config = dict(
    norm_place='pre',
    lr_head=0.00786,
    schedule='cos',
    dataset='wikipedia_en',
)
Each number is 128 + 32 x the weight over its row's rms, rounded and kept within 0 to 255. Layers, rows and columns count from 0. Numbers have three digits each. The size before them is the row's rms in percent of the matrix's.

# layer 8 MLP up, 512x128, rms 0.156, rows 290-344, columns 0-127
101:156135081159103143133093113091147154167129101118181116105119113131172110178120081157125145123104115130135146127114160095097107144067123147117113118178140092164158080124140162113157112156124146175122137095074179123158148154179138096144122124156176119123127118102125098133038117080096073111075105143128145096094185159122198165089036156140072160103144108183145173130090134151109118191210
107:131170078166084175149145032113080141096193138076134117127112131097046176125168095148187158091108110091160137148119165106151099121109138124107122145069171101123130133143096174147164148141156099115068150131143092103123104126153117151135129102146107091130100122137128118188142158104100157140150137184106103153130145120130174115101039163105100117116153017122144155134101194120120138163152
096:143171093156129135170118134082102102150120141102192140189131169131141147123100164141116131127099113107177072150097185075065147086192111136128153153133095136102207111224142169134101165125141104158104100111051150161146085082147144082089126145128097138129087151140052088101074120128179144133122122132182184179112083118134121111129095107150092117169099106143140142138148131109120134173097
056:145125128129045057161126115117120136117140087104158144138112124179124154128116105176112099139096164108151146177174130110086156133141073178087030149161139099141139088116157154129118095118071127157112156128120152070127150112144089137145094147121178125112176133136148113144079122123167145176075058137172147123126114112109180195107063191100155133075112128080124085167137178104124146188117
105:151158180172099120097129101096054156142118105155126094094177166132143157157141074129176192175154174092097149129152117159106133108161059183059135127111106144103184117079147150091137102125112129142183130191117114117125039128138095136153128125111131132109139117159064123161093111087080087168060094057141111134124112129099164106147150117080174129160118129091140161115176127167121109131145
089:132119115114082160175126131107148153089130171110162156117098123103123139158147131147114089093164118083146105133197134155091173047135161126149084082132151126127115120094130114079117084120108023145155164104093099110154100102145075126167161096108163197102154114152119181150156101135120091078110148152117165125134242149097173121159137098074164074156162104140150087104145153124124137127171
083:119189114171074170131139139162125162110161160117088059084135114142105130146158105097140174091098073088170110134112086118144148050102099115153114114138113119093142180086029167120167163179103079136099089148139076118139149096140096151141163132078161144089119102128077116143112173136170160118143135157094110137135165194108059108120061146149100121130154134192158147123169154107107121136133
078:113144118132113177098127201131131068138200169155125144132098170120066099141152151143178127157111094079127108184072150110098092094100138090153071155087097141124151206111136101145127162158089121149126128144144116134142112099095165144120158148107178105048123162157065114078165121150212080114130146160153111149140106110083102118111133146124050158156086132135122086101135155180102150100102
141:112201077152148113106159111096095075135136115172127089137132103135127129100185102095122123154154125124113132069089155098115154110146135139140056181143080100104188117067095160163119133156116131119115127106083173110121134069138168133154136141096126127122108108149143070192128111188122171121128121123165056170171092135104146177110000129111147067124144101147151149125118121137107113167149
098:155117173079136098138110062067116132145186125099154140119109132127148111128146113128124135128141159129135118131215181087139147113135175138171145143097109097175123092152097117177134169186099120160052094120204115101113120147125142189056140127132100177113170128129163084143080155132075161099144142123133089137160114156167138112097100115162147063110115011170137147092115117118138113112162
120:122105112168099080141097093153112102115129117070145129106152124030124222107125082154154144140117085103082115132143181123106142144152144134121116080142166192095132123132114132089077127132168141136097157129060122132153175134168177081164084133159189094210197103126149086151158136129118141122115098099134147076082171113119172120126072150159145117116114099136144156186137152135187099110150
060:151143094116158109138117078112140146141130112119152138172086133108126146146140117120079111132136151133106081101145186204137102136143118095123140082112071153128104093124113098161162085164052114136101125148135116131114101120184084142050214163124131131109191132192158197200100096089111112182109139123131141108139156164120172090155144138055137068085172111179135147106144107121083099143177
095:182127129085127114140147126097093154124161124100155194145145238102070188094160146156109113164127150103139093100146121146105127046164200105032151142115122163115136107148154129135086111133103073147146142106122114129121149095167112114104152114150113207135157024123137135112094121156089136110100120099135138095170189138123177164122117125109126151085137089104146136097123090080132140149156
103:134122117154141093121064161120163103157185094179100166174128102093110135103123083168163174131097164112094100180136147202143129130084149118148061094118132106113163170082093111128159146131063114119045098104145150099116108142099105189095124084193169226172145116137097136112130125159165138119139111148139136142143096094103153189097116203134140148097106120121110185112111161153124111126110
114:133173117105132144191153112137080132110166142118170107137113165084147184076087098108118098128145124057137135161133142124079149153153115124137017119151123071097120149135065133089095120134161121178127084087104116043124122137148154144138166112158114122132155100176056087098156154119147150189152113083152098139153153155110116111156056134095134067113146106171160142136150138166074121136178
099:167144133151118147131121117131198155121113134143089112055185144138122177140134147128156183202070123133146068115132171116129112146146178091166146106086210133147136106118100175126101149110119130086144109028116162110093122170061111176159100081166128138127085097102118114188166130121158142147073112151170084116136191073133163145090101142129152131116138080110089147163134126124106141113174
089:130187109085118169100104150113094149139139146126087103130170121137139134144185119101104116144095077105133155096172187097149133077168118169130115098112116144099132149069136138152063067141093078137126135151165072111185173110166057197096152148116109124138163127148166113163160141121117057165115111140098110099203198155121087139140113170135151066114115127159118178128132218125139133121136
103:155166103189157105152147147128102116146160152080146104144110159125148122079092136119206154187164153120098089112116115092121100093121106121067154163139118109166117145118123115153088154123127130126058132121147172131009104148145130159028063121127138148155110108157115111124132120106113180127112111136173014118151095109133139166147125173120131151102154081149130118118135125149138185197126
115:199124117075141094118142105111095117156163132145171094143119126133157144087193126126133127159111135110108153122162106118069093134151110167064097182115154117120159125119153113150113146165080166143159130133092136111148085058140085136131125092157103122191192091184125119175127113108104096158095123096135102044086124151125167190140101139111122101100188117073149160112101125129150130250136
108:148106083082144094131136113094112099088106132059161125155100105099119096131112086101121059145111139125076135086113117157114111135122088155102090129153151094042085155126165125138107094160078134162166199116077147138069151119191150105137166107144165138090095146152182189084122104117110157120170068113153112138111159124119167175189130141124130091129166154152176181204120123178136146121155
030:144201110142101153132115065129134102126132101131170142142163151090063187082132124136133122132165094091138095115153160108088107112165150153072112118145166132122071137138081130164070096193144102139087132097144160055039091066133072156094099111155141140152128082147134153174095105140109138159126128119130132113181134146151163190169061166146129086120160085131171124112150176154128104156165
118:151116091200179165126091091107155135037125126104115120196199145120153164120114084102098144122154148118127107132110183131106095151159136154145100160118146151119196109060089132098083161139115136115145072117110055118152088112135097089079172133114138138111131131175100196126117166101165121144085051132178126114184126079137125135121112134075132099149114106145163112140074177185122105140141
111:109147109161090139106126114137134074095224167132086151154194189076146128161168122214118164063117116119144140071133153104132155114118075131072133072066098127134161189168113103153112080152095114127096102111122142150125142147134076158068127078203166172146159163120110124132144145151140137113108155136075064115107089124123112127127119133145172131091105071086130165128133138150144153127143
061:138125096144076117155124121117130126118118096164135152156175141108068154114166082133139150133173146025065147137182129157108125098205087140063116173112184094146102122100085145154101138151117114124101134085104124118112119066172099177135104058144171158123117116132093118144086145085116135122156088108153089106179168116113135126120072139152162114101114084157183152156141164133150132230119
107:149140135082071135154148083157128139114095013115121189135145123190101160136115098140113057116178114152099081080120138130090138171169115167119151107176168120109065140148106157142091146111122176184104109066106138132132130140087034210089123122141109147095127100156129142135117148128174119188131094181099146102143173115147127140119116132126156153084184115112109158128136141147134108183123
029:122157094137092138083114106131123146145182108128152130127147140055104156143138115119142118084117050078081141168161144116098088108183115154119066145131134129145149119069057136146116092194098119133133140101116118105072137097093078164122114130196167145095123090129086145158054124143126127157090081110146140136150141113066140154146051174154125144127161073104202122119141188095167086146154
094:184119159152127123138184112128146177106153091111165122127135145104099134085106113161125156193177121099102110131177120166128124127112163116161074093171162119147106155147092109108113153123160129101086092074190115054129103132086122190159100071138121095142132124102111068123058116192127134187136138133122087162146156098078125133140096134132151111098146112155155131091078172116162021073161
096:092176081158143133176062150160139094148197181115119146180159146089081116128157117167176151130118154112108066140117092132134143095178098096111102140091112162088122156079072112124166146112102100138104167165116144107135129119151117122086151165128247102151120175087105126118146142173165151130162153109121099132136146103040099136099129226168089138113107104140117163155124124132127149149100
106:114134103139124130150147090070103099096163093151117120145107152132178115154138079173067130167120096098185144043201081100161088161172157135103123120121180111076114142112134150080126106151201146144063161127104212109149153133177191094113126127160119088139104124105124129172106103137152133196193108092082121123079125137119118121141094122093099109085166105144173192135129124103127133140130
085:089140157134111150134135160157096080165161090099151153183121152114033119141141148131199124126162079070144121180087122130149115113037175140072068155113119130126155148150145152147094113128080105147093152134142152124114138123128124104144156154126134123089095128128054138077145181179167091171115131187150138132090098071116112183136099170151128183170111102083122082094136131169142149150079
109:129191163105173159171130129112168063130141156128134116152195125118119134090110141135132104156159127068077079149181103121112141108108125117130106074088131157104112120157137135126168145131120118110131141081201124124118097109144149151140124104154130121092111097146088168188034084160133153173076152133147135120135121097047178144142100200147118119145163056071144133106186163153124053093128
119:124105160091143142164118132141077089104134106098221114126150180140059097073120142137164122200154105088111104128125119126120102123090147116135145179135086138101116114161138096111109142137164112160100076120177115082066094138118110224115194161128146092123129122129107136118070135136135133175118122106221075131137126123048163105133132109219118136167138139127146091145170118140094117094122
106:122167164155087130165083141119174140035145146120123161094177140134126149115107122150141140113145065158156068041168159138078125091097127109109109060142115147184151163120150118208070137137147145102150117111114099137082130103117079179114092106158159161085151158161138092113137083126175104097095053150117174106092158122132156137110104178111159191126152101151113085106132109159130146090134
112:138184097156149146145104154132127130171129124124200120156149115119182174108129109117052153169082061084144129084162113110085109142099132162092102121172111160171164184103147139117122127148145146093090157134106199116173127097148158118142105125101114131176131149114146135135069103159056121148099075155152103057159110139107127157086059144172136164113155068092153194108135099079162133161099
090:097190092150069175151154136130126103143159133142098127136150108140129105149118138104144131067115036127127167123150142106104128098164128110147134083127083115121203170147089154117133209159158110136036158130114129133158101094086123142047156176122148171076115124149082093160094173124184150142153153160142131195090171141145103111106079135166153108135105098112120191098137139098180099135124
104:129147092150103149134155152116132084066129101062186135146141180126087097128125112153172128123148124092119131102130132120085137114136076168134122139135121068152126129061102188121121184144123148172117136116096136139053146119115124155130101082139203133129048113123106109107096151087167143135092061143145075137107095106050154210101106165144143164121174137173134129170183139138103111186179
105:159139130129111182069133144099104111155091124109155118113095158138109154107174153187132147144084126106132196105135143152129115102166153133087111195114119060079144140100139140084096142162138068126087141112082225136170126103137093121117125175165131141184090100165096087186155101114088116128122151060130090080098111151132151164113058121140161147040126115121144186138137133111155107173145
100:168153102145169146149175086124101134160124101146146120124133107163106097135096091132123173173192115141130125185113137148114089134088166139142164195174112142121208065112034155086106117142186109114116137087131157091150108133107102125163078158129090128115119155160129134152112154070164111146131159159113172114068112092139074166059126119135071121153213078124126096138141140114134111063116
093:102119069099137112122097136174116156098107098172161129177147133129045174086143156089129112104152114163117066126113183095119117143149110126071125156089191126149137117094073148206115142136143148139090096113167151072116118142117148172156135152143103229073142145202083142108110161130165145173078086097124143119139170116126157116124100103082111093070149054139134113144108123120112156147112
107:116185104143147090146101110147158106146179150154109128145223158148130130093147100153121151164089125119103098176131154105125132063154071134145136151097110135105141159173070131104157114169127086105063079125153176083120108096109134157052109118148134114202123107109101090118136134176181086127055138095193136159163093154059178127141126198127092179122118116156141111149138128112143120100093
031:202189107131107110151141106126130097117185107064159193133145134087135149132126130156109128176103152099122069108114157148083141095123122155074123154151125100126110164130116143095102144170142117124088123069102167140155065091120090207099087110153140175145105102171139118140055063103119093151131124134139149134160156101061117180149086166150160150119140069133183192125181104118145108180125
093:181127137110100106165141110133139134102127132109179131130127176056073186108140116152116097155116176075037136096104095138100125069120169136070124094124174184140108120156122115136083147126082095169131123066113117135142124123150131214126158138162142174175156075118147109124089111151096140140119104078171156073159197142136118211169128131122131156082125077097155172117085138116146140141126
076:088137172176134191077098178126122092076141123107168072081146166158073121069099150143163157102100094137177101186131099162124134079130137074150099128108135136150148193088123118158118106156156095112117138122130112090191132138108124111159104111146191064165123079097107117189107110102180076110106157161117134159098097122103099117157102152114126104098107176149135211125188137111146112081136
111:145127090079196120172127131094099145103141159112104139139114120143183167092179155096098124075116082105158163122090160111088120168096111119108089145147171085115090135153135099063108133185150099097123088143121131103175116082151131097112149130146138109112122156197084198177129084126143150124111155146116115121145182170108100109182129127069119096114208146107231139125144082167073126122148
093:150097114060091157125120137167062077080140097079150151161132145138121165105168097104120073061117061136161159159164134149147162145116140107146131130136138072088126152163150127134088142144124135146093099135130102055143099131113091134176175093126103192119104084192141109148060152150160146050171177182089143112122153165117116117132092080140150096169090113156160149154185116140090132123155
118:179174176147142135154098177144173131092146168111128145153148112111110133119122097102136144158137144111111083133119126205110145081163150103126084087081191207174128147146126158144125136124098072076139147062173087101087107136114108197095132123148128183122110099104180169123135038141098117123096112117188116160169154095134116199124113168109139135077099106123142147112148133134053131089162
090:123180169144126146097118146087130093122220119089112124107122155131121133146144156173112151155095056111128114141110154132169121122144164080137132141129091069128164157117041154142146109172114109169074120101174107132157122122149166143079116104155147204105158118117059083147158130088121094106159169174126096170103096123117081100113095172204177107137137161146122071086190092126109090160123
114:138155131183135113071099143100114065099148079174133128132155153090145130154124106111098112152140083153163167117108168079110104151111152173142089145160153085069127108138091140104118118131142151193107099165117106148088148126113153118108110140115129161074093124200136155120122106091155164138168033120127165135168213137093141148159060098129097083143190112148118065175171157164103148143184
080:140104156111118164127138112046137152124131102079117053080101126099085149176098100122118089124136094111136154083170131129145073125109158178134127098109178172119105137168131155169112095151145156205140142131116092103149104135139100107109139160103073070096172124163089123146077137064086081129108140169105113159119164150122051155209096172142093128138140189140179147113103131192133155150147
030:178157098131102157149175101114145129123194119131153140139173109127094116119136086119139091107149135069091111140151151139106105131163103140107094119101117098121151153112071148183122119188156147124126134097136088087097108101106075179122141115180128186118124137141093107140045098100100159198122043088175117115134165133079131139142053157121148097147117084132197145106137083162173036128161
044:093188123156111114181117125130153152103177168119141173107165175073120124083141124131145143121174114107128038093184114100120147060103116115152062090134160105166156140104121103190064092129174114091154128132149077167085117117160118133088078091177151142087134137126090109193116162141135119108114131128186152127173146148139112142087125145125138103072176069167150054117128139117093142084114
100:128174108169060180128142093132088112085206145132131107137109158095111172129180080149197138111123125104139061064113191087078112111083094137109068078103148141136116220122114126114134123160100094196118064141102125134140129113088158166134150100178124152121163135171095106114138162101154145127089070116129099156111131142117115114145133160104118147104154089168150127125152133215097145140124
082:156185132070147173103151161118087179146116091126094115096191166087152147142162157060106139069179089106165159188132148099143127060151133152122162104088125120082154094111101075203135121154135097099113074146151116122153125123119081125083135113131109156110140077180110122157172140149103121197165160138093138095155135142135105130113097119190129137114172042150147132071131139081133135151103
106:073179125138145175145087163080130119138137061036109119164138120170115147134143106148093141121092142148131122145110111127145097156155138107102103095129170146126199181112147131119061131131114132142079067114104115112168156135124141149112169181132133127124086096106129127088097157099163154166160142062137169094125104120126149140129137191112143112029240147130107140071143101111130124194149
101:153111111131118093143087060089159129096136093082141177161119095052085142141111069109144113154137181132081160065098191146132158140124141139140098049152182140112114093174105148145113106124163122129134134106101182128101143155138117149163112129137131150108153059089176136172113111100119152153177058048115184100139170122121164144092121131128155107080146119191154155162124126155158074136171
# layer 8 MLP down (transposed), 512x128, rms 0.142, rows 290-343, columns 0-127
108:180162108138112151195127130144134095148086110092113096126094109132156183077092230152137164110135133157112109114133178181127172163108122146098136082093115181150168040144104149126114115120180190134093118168127079113157105139136117121156117079097101153106129171129120135128126100166180168067125114118084137109139145068108092172094142160147138133109086031105149066133144145124131114144107
111:132145128166089112103094120135135162078109167101100099075084049112096121154090095129146078100068148147145112129100162141097141137043097097147120011108171133163113196155164127134168115150141109135106159098140113131152121117117188131140117131138123158152161189148172176116116098129095166100137106210150106121139112172139081145157095101120092130137166111166146175132094135152107170099182
095:093096132129135156136125076122177148154092130191085185078114136065118086079115124114143150160141159162063153143119116121136148132127108137192179122105203108149090121017128143163121136106105136114174106121103093106051154112091178156165166129132127126122087130138112079111176189116131114180202123135140104090134148118085127117117157126172119111152146139167135087152159130178083164105151
054:084083146137084159133095127116166143150139145155084072098120155119128093097060120142151145154073178142115109173153080088128158148136180126167183114153140086163150092107132135140114128066092147117161116090175124141081135209083158141122143129113126148199112186101162121086152157157141114125196103129133091125110092052175097104107119132169121163128135149150058122087076107157140188112119
108:126125091151131070114120154152106100146137087101136116191127107112107185179129115156127159114144112091148147163145104154127138139136070109070134150138122154077121124160158138150167095057142128089175127147132131058174070154162113018153106137107142079077150128198163145143118135119140088088167174181128148184099157156101117093137132119109139104185097180122065137150152104179135138096093
091:046133075140156120098155185132174137148100133150086073179146187071121143062154170141170190130103178091138090165137145122162149098112091060117146124095132109136114124142119105179170153131144125113143063138142148127103123191133182149126168128191114102124161117158066123148113133139159160168129134168108122139132105149120116117144115153159045152091208129076097126109113150079145156126100
092:141203137077109132106131079101099133121173103135090165158160128126140079104134091109062163184118106140145099108073144087128144142166092090138134112177108149129148129144090148103142097188063172139093109142108114100126104086147183097142113100115094176168082091132092129136156180144136140121188139148121162097109165149141122080078105111133193143120172102180140175129224155082151104171141
087:171140098172131109136174058128105130132185131131141175136181121136146114069167121109099179142179162133078139132105132151090098131181122117164176107132168114094135103107083152126144157110106088140122065118120108131130168017098133133154088088154100137160130086163123120113124095115171160121160097098125105098124172110155168108122188110106162110104167156138022157172180162124128112138180
129:081098110104119078122122092153093083173167101128122142175141206119161160126146167082124138143158067157138115094099108106173176170134120138129141177104050141159173135139099131124095124103187165094138132155130188138127147154130135158085139091106164191145143123094076102120164130175192153145124161093131082107140096075147110137154051123161134094101185114101102132080158081169103161121089
101:112141133101162095142111078071093101161124173123146136146133099158195162141115115100084174110082066177123179124071135073115078151135129081092125113116155120117155152195115188100083121153130138130108117098090147181152151123116201089118104176133130081133144121145147121095198147188119117122128111115108143163103121176191121130100195052127130116088134147139134087163169098191128155136107
117:171110160112093179105189086091143077094075154192121155161084107111110082174100137156104147094167134168145138085113126157120172146138100124120116128188143093168116092134129163119112141147146158117200105139131122153158173112130102093117183182178135108070117072146109124162156140099115106153165123040139184093110110151122193121088102136069167160126067136120138133137115091148156091105078
055:138097153114132137088138108113117079083102113132111109121107135143091092087099175124135143072154130114167170128092094131140184139102127144123092170173163154108068119144141194163152117061138130068177128056145152157096172096059141110152125105113099112129058127131140134139128097179170108153160115093096149155201182084160128152095095081125136149114175119119069188152173152116192161126122
094:146125213115167166144143133161151109094096145133105135128083122141129101131097143090120057073092113151101129128017095137148092166086146136162140106117135146128092180102144138107145123106139156081146120090144114246104175117158141134139151166125117137141083166119105129143134130108154118135143161164094123112140148123180066091139197098094065142122166142153066145076125109161088177122089
097:178142111139180095092086217121133163148135164124137158162100118162109152133175115094149038095105115107107200183153124112136156117143121103117103190136133102152129149152149148073148126125059061144119112151159158132132110069087163103060119111107186180120070145108127111102103148090080133088152107198167142141116129148105128156123152167158084141117105143120071102075122143159109136159120
103:139106100116211071170114147097101144112158095167100156155080141100127148130110144133111096124141124140138173159159107150109208104130086120171168143125144103173107134116117155097152123013156197138111144110114093152139109159128112102166135138146137088119165134136139062181119111109231129102161095144082145126141106227127107120143197107095069166127119132141113138110105099120138154115153
100:103121125148142139145100167123131179147093127093101122165134113133183078089052098081137092128093128112134080130121075136062130132077121162131145126144163097138110121169139121082160149091106153090105150129154146177089119173193130173112177110134148051218100140154145155117136084180096126103129164165118085103170098101081111190157131105116078148151161149145095133080166097135116147160063
093:117187123117082125109131141083171187158109172105056143113162120090137144119166149150121161188052114132061023135065104104152172091147118059179143172134127176163102143143154127137113176184150091127142118175109114148085120131098185123087123168087116199159116099128111099163143104127161138081109090097133130133105132105159127100160144125127145160123114142123107134125135087097097156136077
102:118077128157124110122155150117136136103089110163092193131067153146153163158146177140113089112098080124118198165153075086159160073103142137139127133123102109116165137116133078107149082131187102081155175150142120173187140012120102117165132172103146125094129137123114142138131115132098096072139164159106235156125125164154103072102105131082141143160084163134123109096118130145103137082141
115:174092201120128081204123121140120145083106140121169136051112103121143137128050137127176096117172144170085136119130128177111135126143145177200072100110112109115146105077078158148114130120155128131137125097125083224174140125176076184133141143127135121129114122156146074130131126112190084164128084135132097127111090111108112128133153150102051172080158065147118159157131163122155105149111
110:117146158113137117121103142143134135154111140130154134163130168139145201115179136146141140076157124076088141168154171130127119168138183098190099181158075078125121099148097180104175111097114122169160074146156120132114150126111075096134118096117133103129148111119056131130161171114145135141137137099121133129149106159128168091130163084140113071123132080141236023073168116112077069111161
030:094086134135156139161105114132115136147087181127078084154057099076102114081061189134172177106106118186124143106091138083135154107096123068143163220082191164138131121166172067132126106104162090136122165141142104148127108163163135125098180139076124117148156150105184176112202137112144150096147138117119129156091113125122077160138121114125078208122159122165125127129139122163114123132153
108:118083100099099126126171107137135075140091146107151130168191150129117090124078119136117157134153163135165109155100164111150091168101198142122163085107169076115095135109124124112122099138121151101105136170151158124171154091194142070121143131116053089131176080139161118168106117146147086065076167139145210111108127135148160127118118116064086120162139216148075164176112091157114118072138
104:132086126153202073159164145139123215230096164095082102109125111139102117109138140110141156158110128113140122157116122128134124068129090081146182156170072131158160087175123128154186153150123095118104149166172155156177114087106142203080145125126089093150123145112132132125149123184115126091150125154146101120125106141139128103076154129125101158097101201135059146065088136082094137108107
068:137171220132152146124129115145164150054088158122176158119088153070121100091039150159146103156087161128150087108065118125135114099069150134098144113121149217141098110142109091163180128086123115112154180119154134125117153155137161158106156117161086152146112120063173155103173093184112155138145116097128138133133111095133122092111095071161105133118153063121101147140066148151139181105129
111:135085111104093104103112079153102085127076086125108110127104052104068054167131137126146153141121133198164130103124128105157146188131077137148166101106135134139124133155171108114168131064131150182136137130139179170158165198117140177112151125089126118110207103106187147185124126118090087084117196126088165144163163136173097135102098097154105119126119147107068130089087125095094097140129
029:141190098152121102131140137151109134109192199122148136145137149169140137106143101184115117124099202145055092082083077155103129107159082099036119097154154136065079145171093123174095187063127081102091120127122163098112118146144134143109106111175158154166141138119188113082103089152154170145185130114138118133153132122123120144143121164103154174115129087139053156137188151148137143127108
091:169139163202147071183117121151151129125088159124150115135145077114119115105090111154070167153122164116095147159103105091153130116132133156154099140184132138108130168164090181026086152131114115171155104154121108175072077126082084116112122117129122118197119105128121182102095116079072106103137132059156149118151192114102098171155152099140161109111151122144216156158166096116136114131105
099:184087124147118101130125115109101146089161096097140163108199077152099078154126139169157196111116122155143167155151122085106115124145143098120162090157160076163165113152135118064103144053148142151093097099133127166162171137148131199136057083129151181136105114096139132132094155118090121101084163139086130082103118085176146142101144140146121152096121176142024137150129172083113171162122
103:058094105077112122103161094149137120132126148162060161116109129156086120150172128085141089091127131171094119134119142096124129148138157101203186051091110165105160160121150160181167139075075093182161111175069111148176141147118139156178168138174088094135123125086139105088136144088177168152115109142143174160145116184114168103127159125121183118155111185149140113114106052115115120113124
089:148132131149110147124149110075146145135160128168111223114093160138155098121101092088071139170132146124092162160146111127074096129137133153097143158116161093108094136144154123098102126106123104187167102115071157109100108000073124144131119166105104142141131109135164107089152112146148126153188116133128163122113141063135121130143122178136144158119117185127058116147119180156124190076138
106:050088125124176129139101112111133163213141140111141097076133102128116156101129119105160116149068117141064169142140104177192133112086165113179150105083192127122140140092131158162114155133118124094096184080152124141138098177136161149182060124087105113165117142098101180145127111155089095178124161138162115088104132093102101108130111182158149165149153148128087106110126224139071112109148
107:106142178111127168107108110200075055078146101114121143163107119125108150098101091150139107140159094157126105089173114140140158105116210153131155176098070130080142150169143163116168143132174118137153131047067145105120141101107077115167140142176141131107140098153128129076123127114102139135121149070161155164119148122081153123146180108140145086118090067145140168137177143157212143062171
109:154168169122123107102125165139097111113114143091109123154091111101125084075069187157149140131148134199137154126091107122152153052090114133120162147104144114104133081129111112145130101053141100140127166205105162152108153213160123169123085155095118122131146166123135161099133092156122118137185150078115174101114136034141132173182101088104084176164159148103096104148106126160101165116064
116:172136128136169138076133091161096102090138139157111110181119138131054143073116150109193140185109085125162158117079132137177094149140104157136160126123172125118118102095146141198145160052170126109105117102180210195175223112120101154126124149176098120086103108137132099096144136099127120129163127074113125103134114099171116136101126064125081116097122128115048149083134149126155126142144
092:135134137095108129117132083076123119126181113085008214048144148096144104108095157116093137114105136167079168094145165130137162116177103107114142106141148129132067148121147103120106100154116127105091118103144125091123120112128149096137170150092135216201155088159158105086147147140137140167209089163107130119125175136144106104127160106150174139105166107177122157143148168107132158120070
113:111154121183108081105128145157115131127155133152084134115120089112135094122098117175173137131073164145149120197131073116043173093139110149142156107101162184145121113121140202185166170057118151173135121161110124152101159176093134148127125123115150170082080119132103118116136102188100175119144137100137124101135101030111118161113163075168120187183107149137074132092136117068113115114104
109:158105156111099136113151103195129161124112132151095109066144125141082075151094121121183086120188149119116193102085128171113131121110125119185122173149148126123162115103147192137111157079100126147122178089138081169112150170156144191146140133129137092109081186158091042092120148156150129118116085094156081148098079112135133128095168187165070197119131087140056115135094126122121112122099
101:116142115090120168108096130116083146108104141104198085159114153087104194092131164110106189161155133127154109084168166176103144167101159102123144200122111145124156136105155106090138092122165122094106162107100134068138149148191119096093136107117153108123141116126151146159111106127150122140117126085149156106082171165104117177120135143116140042043086173127215138174201124195123114103128
095:112190107115136100151178162136071135151146162155114133127152127174142152127188068087147119094114109175122102172094111090150191156164076156085145092116104150109147192147159131136071154089107134086090173160095116107165146112180101078123143149126150166112096143086139125157152142124163101151148139144111100127129103153159115112078113107104125126111080113121055172127153061028122201115159
113:179096156112223089136136116114100154126140093146082148122073071146145080070136092188175153151135163080127121153159126069106143123123102164156188067148117107156194072154107107151174121147148157113102098140150163102112108134164134124144077072161095104171133145106152138129130153153070125118146122154126122099100092156159150075139123113171089089051107171151138144144120140141179173096165
028:079124095186146102154138074130169139171117146142103154157129121177166103136110136122062135146094121141157128129116179111141192088114087114129153146149107116105109108106101093164150091163193090100170214101136119135097121079070155072161126149115147182107096170095133146096159168165133170107062137182106122133094148148129181127107155096089120113134137184091096111218123137100122143072161
093:134103233124114161102076098159172129117063120146136211112121128164098111125104136097130068087106133153107171146052086135110103141108148165166129139131160136189109103096116129136154108048136152074142127112143084188106185134133143134119100181136108160163104193098151137141100083113119089116148130134108156092112132125176137092110160120114106160177148169142058136080113083149093151110102
084:100165101169117154111132099192128067107107102160093083128203133216116149123121098113136223116105106143096080109101131174085127205122085149079131163088167159103096118085107168130092136092129110156102132135105145111110164153084102120143125131157173121127145096136164127163092148093145142156112112093095136169154137086129159114107235105129162116061116139116140166148116132117180119157160
108:140099104131170026141107143138152138117147068117124142151096109098107122131077092097122078150118151106126187125101111137106188167130101115188103147157102124151111095064133175136190092050112207171169129159126133141145134151127124166172102148121136102093166107091148075106156101126139124135198112141096132104180129156110108111115140089147071137166113222163075114139089135120117153099146
102:165135084171148169203143155114158134143127138176148145129076177072166113128074158125173144128107121143117143170151160151060128109144093121148075127113139155065192127142154138134178102073118110128105171117112099176119110099099138139111104107141121160107091115087110107121140142157196156163109157123143122158096156090038122135110163145083105169118108194075080119149099122137209089149077
114:121169195085128165085137136100095098119121164176131192171152090164126060062120096129109071130121178175126099142129089113102186089118090144077092089075126058161150089155132082133126099120140103148162130142128153126095124111113145164098133163158088168206122139144158115117145131157074101116111113145169130133101121147138084131165161086151149158180143124078086169084131123189099183135116
097:064169159179137132107113079152120107153197156197116095150148175152143129132139132097111191179094113164092137108098126110161157114178152087116126107082107116075119147155108158137138150148134117173126077150070160117103135111092209093107137107125097141149102164168149103076144114221109135094118100088098121132114111151094126146127127090150171131155135182118080090199079087173079107131129
113:106109152088178193154156063130125118155078141115122070144129076145130139121141096060154149095114121076121109179105139157105095223091196173190091141110064138105153117171163172069070111093102154126154126109132177133099116156121103147127157091096092093129134149130119115128142174137156137157161141103118186086173109147113157175167155117116117136107133170104109133133079079068143115124139
087:121162100168123039206113115196137136180067154139109136073120140167188144106132103097107154148124143111091121128113131179121179107130125111140106097134106132103108133098061197135131137087089097132107150155149130143122078129154140154105141109114128157139110078134106080114161136173202198140124125099185140120126110168110182109099077128142206137127139076129147101166141093069138086106083
034:136185092138130131132109131119102115112128213092093124106110104128139074124112092079128111127139129137131115119145118142071170115086071111135131130110128051131097187112150122171115120057125102095145135158112123141143148152160179119176194116117137092098107144172165179140121140127112127112157153174151073109142180120079093137079124092125142134161141150203060105158225094182109193106163
046:123128122132184087104102162123154117168092174116119064132090185101097152099124178125105128172172121113148073103129138109115121123172101108129138157168123109098089184121127110139121123058113115162161098189133175127102171222117172126102134134109103116199190150110201110151134115091136137112217143105149140174129101163160108118147128104109077127074134166156094145112129101132048109140095
102:182112139152110082127090102156105164044151054098117150103075125121115084117146121156143140140109197126138130124090133177193108145106173117191148114159168153166130152095127140091156122108095160113096152085179078108109154136088131116155079109130072149127125109142173167143132125132147128122170111145130100057173089125159134131123097067115155135082165128193096132125159166086129177130217
089:150119102126124087140113097162132142185142188189111185128091150114212126118205078129128148148129166124109119154081078200104168126172183074159132158119149105115076184097074155091074092073124093126109121153115107150110123117106100092149133157153152192107128147121086134172166135044125120131157184141164106124142125099120126121071103118094117141121120088167094121134130111153077094138133
098:091103206164185136095112099102174141122189104085097115125119129146089127135162105128126167092114100151172164108138122092169146098078166124157161079098142143183130140120158124179110106067100139100133151159160115065160136187069182106193204149150106099128146118101136172171061180113141145115123149153129147146145108089107129143106064149134149148078111085110110089156084127090163142102133